Part of a small language model's weights.
Size: 26 layers, width 192, MLP 768 tanh GELU, vocabulary 966, 15.7M parameters.
Each number is 500 + 40 x the weight over its row's rms, rounded and kept within 0 to 999. Layers, rows and columns count from 0. Numbers have three digits each. The size before them is the row's rms in percent of the matrix's.

# layer 11 attention output (transposed), 384x192, rms 0.0839, rows 243-255, columns 144-191
099:560550541528469585454474472460449472468518539446566494462493472541499497462519512480526550496490539501484573553541470474550472534533501505496479
090:455454567493472462499529481526452499553493465491503531564415528435466487427534487563487589454447499510484487504566491581508486462444466497451477
098:479474553465489528425497395486515488608459506497512551454456489480494508555456501473552463511503462529440505562506575497467481442501527510499434
086:548586474509523515419529467460493527466489489534513525481613469562442478491534556507451552514580498564463533562544536480402490539500476536537521
090:503567507523522499503535579474503450570564523464500482567576463451517547493547476521549502502473487556420527488558581431525514509527542500504541
094:512509463546461558580491485485489539474540492450525565477487546487510459519420516465483412492432513481492484398559556518524457512483500466635558
087:391469523491549519512525477529492518524498603490440469449505450480562493448447434501487503456595497489477530552510518532530483436502493541439465
094:501477466542488551488561534509490444575545454586447569492433586490509501494522489467478502538510540509526496532459536511513523508438504479502567
095:491571491507481538489557437545457580501556450480531487490519474457505509500451506398483415446552473508485510528596573482507490564515561471479501
092:470492473535481522580516480521471486544481545475570481470532436480503475492517450529521529528529524423565557569558503422525597462520448480461452
102:457508488506515469537502424472486585532497485451464465546418482509552490546532542432447457548552495542537540489506539484518472523532562531523496
092:470465477444474502522499380444466604566507490513390562479571531553506536529429504490487551520485513523493552472489598434513497468495513536481511
086:453507385493521528531440529472485559497483577452473466475516469471445482499484503544404464499442562521538487488521482474613526424504474539510510
# layer 11 attention value, 384x192, rms 0.0994, rows 244-255, columns 144-191
098:537442478540490471469536477498549551488501542579505515466500481491510477569521512469514484430551467487569498461513452432438536487497526470508517
105:519443392577461501515466603556499456464562542476488511537520530521551519484501485537452495464470492498506516513514542422514469494565477450492466
092:465425480471478431516508535495512416504522486458568482478485528464538558475382503500496486529532507526489491487398519535493496529534504476515533
096:510483451552477495442540483501474464533497548551452480479511554486439544454504460493484465474514489524529565530500451509480512533457490534512503
092:470536525546536535466500474488516512472500490566438492435492488494525479564489476520526516390570497472488564571522532475528491447450501504485463
094:537453527541471460526500465514463582447532389547554518596537524486459499491497595476517431453474484528486443435534567517471508525543602548483490
100:498528510450534481524520468501502498496517529563559459504534493548485526467529503532465479550483443448495469463508456471461421507567567415585453
098:548468511428545402474501508522553493484420486504528535495490591486530541524512500486543511456501585533516582495421521479555481456466433501526533
097:509499512508533459468461532498520431449537569455408498514472493483517499564498545523557506469523512531500458524562533420485436572513544582506578
099:491504501440514519492493538597526473440500544497530521579506483510443560495505468391469488476460507516471519487542498491429481399475456532527459
096:537464504509530502497522566539467502454433459492570487498484516466426495482501490537504457411506485598546550503510464489492454583534534481539494
094:507505526480439578440504539485494503483532472571482543590458468506507504561467530396498512432585448459501547579488488565473508404492485534465470
# layer 11 attention query, 384x192, rms 0.11, rows 256-309, columns 144-191
091:497483472523460514501512511470451506425480579456596487518449471530501474535549548465498497495475539512554465518423526539509503506504509566561527
099:441445503525552515559506491462526382474550470440527501467481505483567410483480473503491473456534474476471537574426503505514450460485485519458521
102:496458528454522402508484494455484553607453473507526447550532495474533534547500448507569527483518458519533427470543458457441439523544433497533488
098:495478495427576490478518473498455522468558494518531475493506554463464481503511518510494497518409471519564553493436541431541438552499492497477486
095:536511556515545541484548558505448489492554467527468550462489526531451509453490501526516478549609435480510483497547498449474474532505473489505576
093:523476525503475571513508523462427500519507516483570526501453482481484543510525500511476524516492541498487557501494491487491514472486532470505463
092:469521520596436494486490433460464536430476456509488484522474495520503576539525523448453536498517518495460496454554507453473458504428449547504517
095:474544521475488471508469479522575453522537490439518463507437492460458493510477506467468567525561481503514464547488487463400435582535435513485558
098:454444487445489519438460485499503484479515540504504504491438531471420560516563529442581512536467440584459480526496540475506539469501494492492468
101:495551415524494566522488486428503457562536546475535489469524510507529515513510461546575504466507474473527526536583502471491549452546481564480430
097:493505441431507527505511516592454402498458522525567512527437498533494466519516504454482499524554528470483433442508544496426542517485441528512469
096:408500496498534488497475530481547451521482489530452538499495505477458512441451471520471531479524441486453554469544493538507424515510501446454554
091:458427459520477509457544440494577542580461513480440526527554471521539470483436550550502530495471474476503509495524569428468538543452514480566510
101:492569530549537514561550520573511505503566469520474580467417520501478461497458584525476488494451470484514557474546568514450445536512453526516568
095:476450455507533507514444477519449517532554502484455496490527575565526508403508471491461467494502485481573457486457529487455477504511474522487549
095:457406501515485465486387575510534457501513540549524514476518564511433481449514492520506418491579505471532552498486604593440439504445527440494490
094:519475502505480544474572440516466468515558492509547474507525555518500514538477598485441435502557463503483454408498486544529514536584496472534534
090:590519463480457499550529505457512529513473509490542479582446517472436480493501468552530463613491530542483497456415505563432576478521545529485528
100:463515490484480536464567556517499477555485533492456455589481516504492514482473564521492537581482537454530496548554546536452462588488464489426471
098:424515482414501490489468464588528520491497524480483460478585581460578543466533560507444521546535563496522509491506513495495465492503483475541513
101:510557502500439413516510474524473522512638487509524524416511535431474558513517495534584444499494535523503485543466457459490520438481475544501549
098:496565507482547496516435506464469467557513501398455534568558480474507440555501443446513518461517435542542448518428522467481489485444445558409444
097:522518473454554432497487442616521507475452455456486453520446503521527573548552476523567523490544520451460500500494494464490459513474449548526426
096:510511572497558491501582536531500415655554554498513564482543411537479526477536539562464575483535501472554474463490543569429433449505495452560506
096:527452555527529526511456541526535462460523474473452495481520617366484490489460449543434512412505495537515438418520427526511522508507463528490595
089:507480485512518502473428508488483509475481490529462518501482528491493469525473526528497505564540472537498651522553414497514463521432537483549532
098:491512589457495430519505501448523488428503437472456536500520540588475480515469439546542498566502546528537515549460486458488575532496519535504548
094:475558491514547547567490529520491456516513492485487458532487496445494480486474469437475547500448506536517503519499511492511464556464517468526576
096:541430545444543532473461464485544460457506514498436528476547565465490528508462455542394552518472508460442522500506508431481490565590431548498461
096:474504474500463535464492464540523526541527504490495519503474496578456438522494489484535400426518520489522492461511542396525530523424493467499456
096:558546530459510434464480500490528480565506486426470541533454487556534543517474570447543466584510548535514481575563448490503408445534554577515472
092:532501498478510523536561510574460519504505551531469517471478476460489511512498497523523445469508502505407480434489517587492511440510494507472502
100:483528523443476511483543473474485485449531492514527495520540442517479547479474477478425529480572590512528445506479485506449469482516465516440487
097:481490519490481525536531492515471517582509542490452473478537482517512519539466543542509481609516476551509490437511508562517476538525490498473423
087:517413488541500441537564485491510506532500523517552544468500491572463533526574514517501589471500476601523483556597439490494457459502506510464458
092:530456484528483480480387528522390486547489497546429535420513507506509486531569469430516481540489523483539559423554504526564486569519500474445419
104:444527548500483503574509520492499444461476491506551559450488498474471511476504506452519519493479528499504460427478506485454482525492521535520374
101:453457480500457511466508461484486535497474572603460467573450524502511440516462534437553501449511475471583539516530506500558579506499514493429428
103:465401557575506514561468575478466477501514462540487518527555438473483552512466557488524484469453520405595430508458504538452502485447522519478537
097:475536526454575481460489494524507477528506540461515491453584409508467523476507535555441503457553421491496493547485480438449571540544561537564530
092:497477515474448493492506552565482595525488452473550515466467506504529456441441524508491536541480500501535527514493543479559513511473535458529402
096:555527469516518424531523509503516542519537477463499487521451444512469537468501569509470504386535513536416523498482487500580530508532527453425493
094:519514444454493460509488510543511549478494432467469511502553523494494428443531496434466613510486525514509464514455507595559514451535476579509516
096:584522567520438505517464537497458509532490549472462496517493461441450482453485473486429449448601512532511532578462508442516452537476463511530586
091:515578482475520469513551549496523555492476558536498462442560533522490476466469532480537538470497504483519529515475486488447449456527531501511453
096:533478582512482509503522523510462532523517491528600417491489520487493498545527492453512512542519497481461565478456529500559454540514581473496559
097:515516541541565496495519491504514506450462408565498477471493468509494509500504585509533463565510515527495543445527432529496521485458522596457509
095:527542481437431496470476518463503478481451546526562524501491513510483597502482535504495405506469500492594555527395493479518471439527525518453483
098:517481470535497539527534537563501522487472438440448459490513495528487450568523442511465451580444455444501536520464521488464480439487413477505489
098:429539576517481534559473466455487475444523560506468489546502553453465543514460511508448538536455472507530448427506523514541516500517566525485499
092:467572463455450445493457466501426493484548481565496564500515426442475504476402561455510547486518450508507460513494452544522515513569514457483359
093:570548566560487537546539493526546573502464474495457503504488437510526535485608444464530488447531434546518529494519480503468460616478536508581461
090:509418491483478539482502518556536478459520517514516509506477528517476473516551492572593495566536453498508451496479471524609516531480501499460578
092:474539438508484517587499563464582456429578533496482531533470521478483578489557526546477472516500448480517520501462526411543479457531528496434479
# layer 11 attention key, 384x192, rms 0.108, rows 256-308, columns 144-191
092:489550458450536540546511444575524517487540568463556432527441444498479520532506531388503435461574582522460514486533523499490471533519469556501480
101:507471487537563558520473494535451464526568480481420518496542532441452475424482463461546485449465509476501587523452457468500482458548516607501483
101:526488584501518484461512447426470536575486468518532487507499595555569473536468552532501497445502520512622490474531483504514453544473534557459522
099:457508511507549511497542548541472467445530529494443504496495495480547468466452480509463534476398519553556530481484527516555538543489516535496496
095:522495495517573463532545483558555478482476467521499513506488542476447429567475580566465457516464501518468455516558459556466483446490486490444622
090:541475455550515483489515557501528493543483511531511515495439450436466484516543537511485443542448520382574494534478544519492527401463536532477448
093:514494405519401506533487503418463505515526451469533434537497577522465507457466473501527469447547414473504503557566512449477436524439457524435526
094:487514520431507554486512455500429483476483445511464502525475512479441560489513482541530605425456525542516471513490467473447492520460529547527464
094:433415461476472525499477504549509486503529501465491426446489568503489557547600513453496433460485519489441484455523498502515434543472449514520568
103:394518555494572558524447481456512540551511520501488523503521579566523542555520515540542485470502493505509495555553474547444524480507479567487450
094:470457500481452539553481476547572500484508567522495510464511543494524534481518521504474462495562516525528518460483524495529416497402545576443478
095:555473466545491547560591421483416434488496457508486452582506496486458536457446491462493595504493487486457473482472474515512498465500477538425501
094:485474436538442479469503473510431554502501511469496524536466531548528502533481499442475567540497463511536502489550487443457463607456610536511443
097:454583562534534469447532497518437461518520482457513512463412505490549560487556497465496574491436486482508501568474513507455451483457459571544553
095:459485493493521496481460495587534482508482463513500427580524465499494495487543510544482550484503507445498526486418519421473490526458504579499487
095:492515459467480506520521504521526423453537600498523487532485448563538517443525553581511471486474458459567475522537464474493454560514409468488522
093:566486514495460476440513529586499476531572492446550502480465525502463486555449514487530512520532533601479458504502465515502487522495473494538492
093:604455496501501493515473550473524476538467533461491482540498471567550480501534406475500492506459445525490510584519545484479507528541523495479525
098:552531481526521544429526462419502572496510461535487406448551509438477544425485512458415570429469489499554517482545542479503435524426536507524570
100:489551529550492471497467516540493535462437497482473509479446529500526509498562542483507532520447483534515444533513529497563536508490571432520494
099:496490478476502538439518464499500485505572531494507488486537544435506510493487527508594457512514535467425492541477528425506521465527480522538540
096:495505554506537571597519495468415438521469476502532491551485448444503475517546441436574504450497552562573401524479465512507461555464476518501493
098:505469486564533461495573473536480450542423556501525529442546545445486523495558505527519562526437429459499514457593445520512477489398463424467475
096:553512566439538529532524488472437463582598567511502509542461446481482529523482515513531509432566459497541475462491480537465463380513528481551474
095:445540549503491485474505551481425534580482515513458517515557508412499560578502528473458480475480522579504457496482521423529571511428504521410546
091:510473420419565518501514505515530475491500479520521535531532523527442523471540474456459490569497528521519508546523441504544538478501489486577455
095:501487523519500513530520517470535448474508513510440524513561416520508513489479466489512526460520567556497517494571535429530493499575496518470612
096:478579436506468499541461489408489508549525550518466496517507520453493530519512510529544549465487561599523479574456557546486456482461538544542514
096:478435481469499560454475487498474503558529499515460476496532477566464518517527465453495499528452498511517574480456561495478456515500460518474490
096:487475537502512481525521428528502500512518496462515558484445450549488516519514489477438441498455508447509484474554485525493521563474483464436539
093:566495507535470466445533538501495446560540405504549512473498522562570513529546527494541515458484498456500464501516470452503461511470495530539530
091:481439551564550547453511514497464488472420581436518560502546444454507508556519512477487515485512463595423477466448475539470498482445514475489514
101:513540539534470550487543534490391486537516492534455447569598502538423495430489479529470501574598500460486454524468480540519468519524473492514543
097:502517496515462477468498467489456498498470529502453468443523554562478510477523569470456502523625513557470470536512429571588501540523485537497462
087:478537514424481507478460451514497579523522520553487492500405575497490583469483564567491501571588495481488573517562455529513474491506532473492539
092:491485483482507547505418500506426491506457429464486476485545446502511501512476544459520466471470489440511513519494500512569543587492518559509439
099:481530576522505475501419495493487436518511468501566516407555426511484514458478495508522459498546572495509472455491517534531532554456525468544424
102:462494444558461480495506513466462480539476504465510405449485430530500513533561475505484551660482554483514538554579564490477483493491537475514440
102:469444552507542449547547578547532540539472514420453475543523543534533558504516482516567446469533458442547506477443540471503497478514511485522473
100:556516514498485533470520499538469467558532461523431547512560501462481538477457425539509483556511503511526544521427452552464465419458524495562478
094:466507486453471483486512429510440479466438494453492467486601574480510539449501434547510488583493521452541511452564493481483510583506544488526550
094:465464448542458436529541437486433470575469505542405498491511454542477465537523541487484447484544488522477450512484512512477485541544587506471488
095:487538485553483485477457486456512526438540465436451479518540556543484525473448551530545501536427529525567492463501531480497504535466420522456472
096:499550535531449579501542486483476506521464528530485492487446467510473495507536458497523475561562472540523508496532511474456462497446512581487528
099:527474507499461481530546470482488500488428524561460504432499429506530433493542506539413547483504457544567497530471554557340467575464492586481500
093:472486459542473449510473477472551455475476516473508462525495424498478524551497527516526531502525487506455482457492493569570491539527531494564503
096:479540445517541479501446486472508493489439510522547491474419542498467487513499378474473498540535486500425504440559504431486501542513456571439455
095:570558492545452481417485525534493531461535547485490475455477449506475439473494516469565417492475512420536478537493519498512528524462418494498512
102:459440567512525576454528518504425588571515551500475509520478489531468436506458493450535545428424469498430454549471515479528458561508487459441557
098:455559547566409473508531569455528489486594534475482557506536498498498455527496413515445523512585573465483520528536495495502516450497519505512454
090:465529492495519473498504517503483469581456552500499449507567425477542458514393444452452518438515445514556516451492477489500526505492504484509491
093:522464494583465462537548565530467495512453497523442506547470502560462494525500465430473471538451595488540497511499445476418506519498538484519494
093:485505396489528485532474466485463478430554495500553528510496481549447449526549410546532467507480517552501465452431472482626560509501517476506501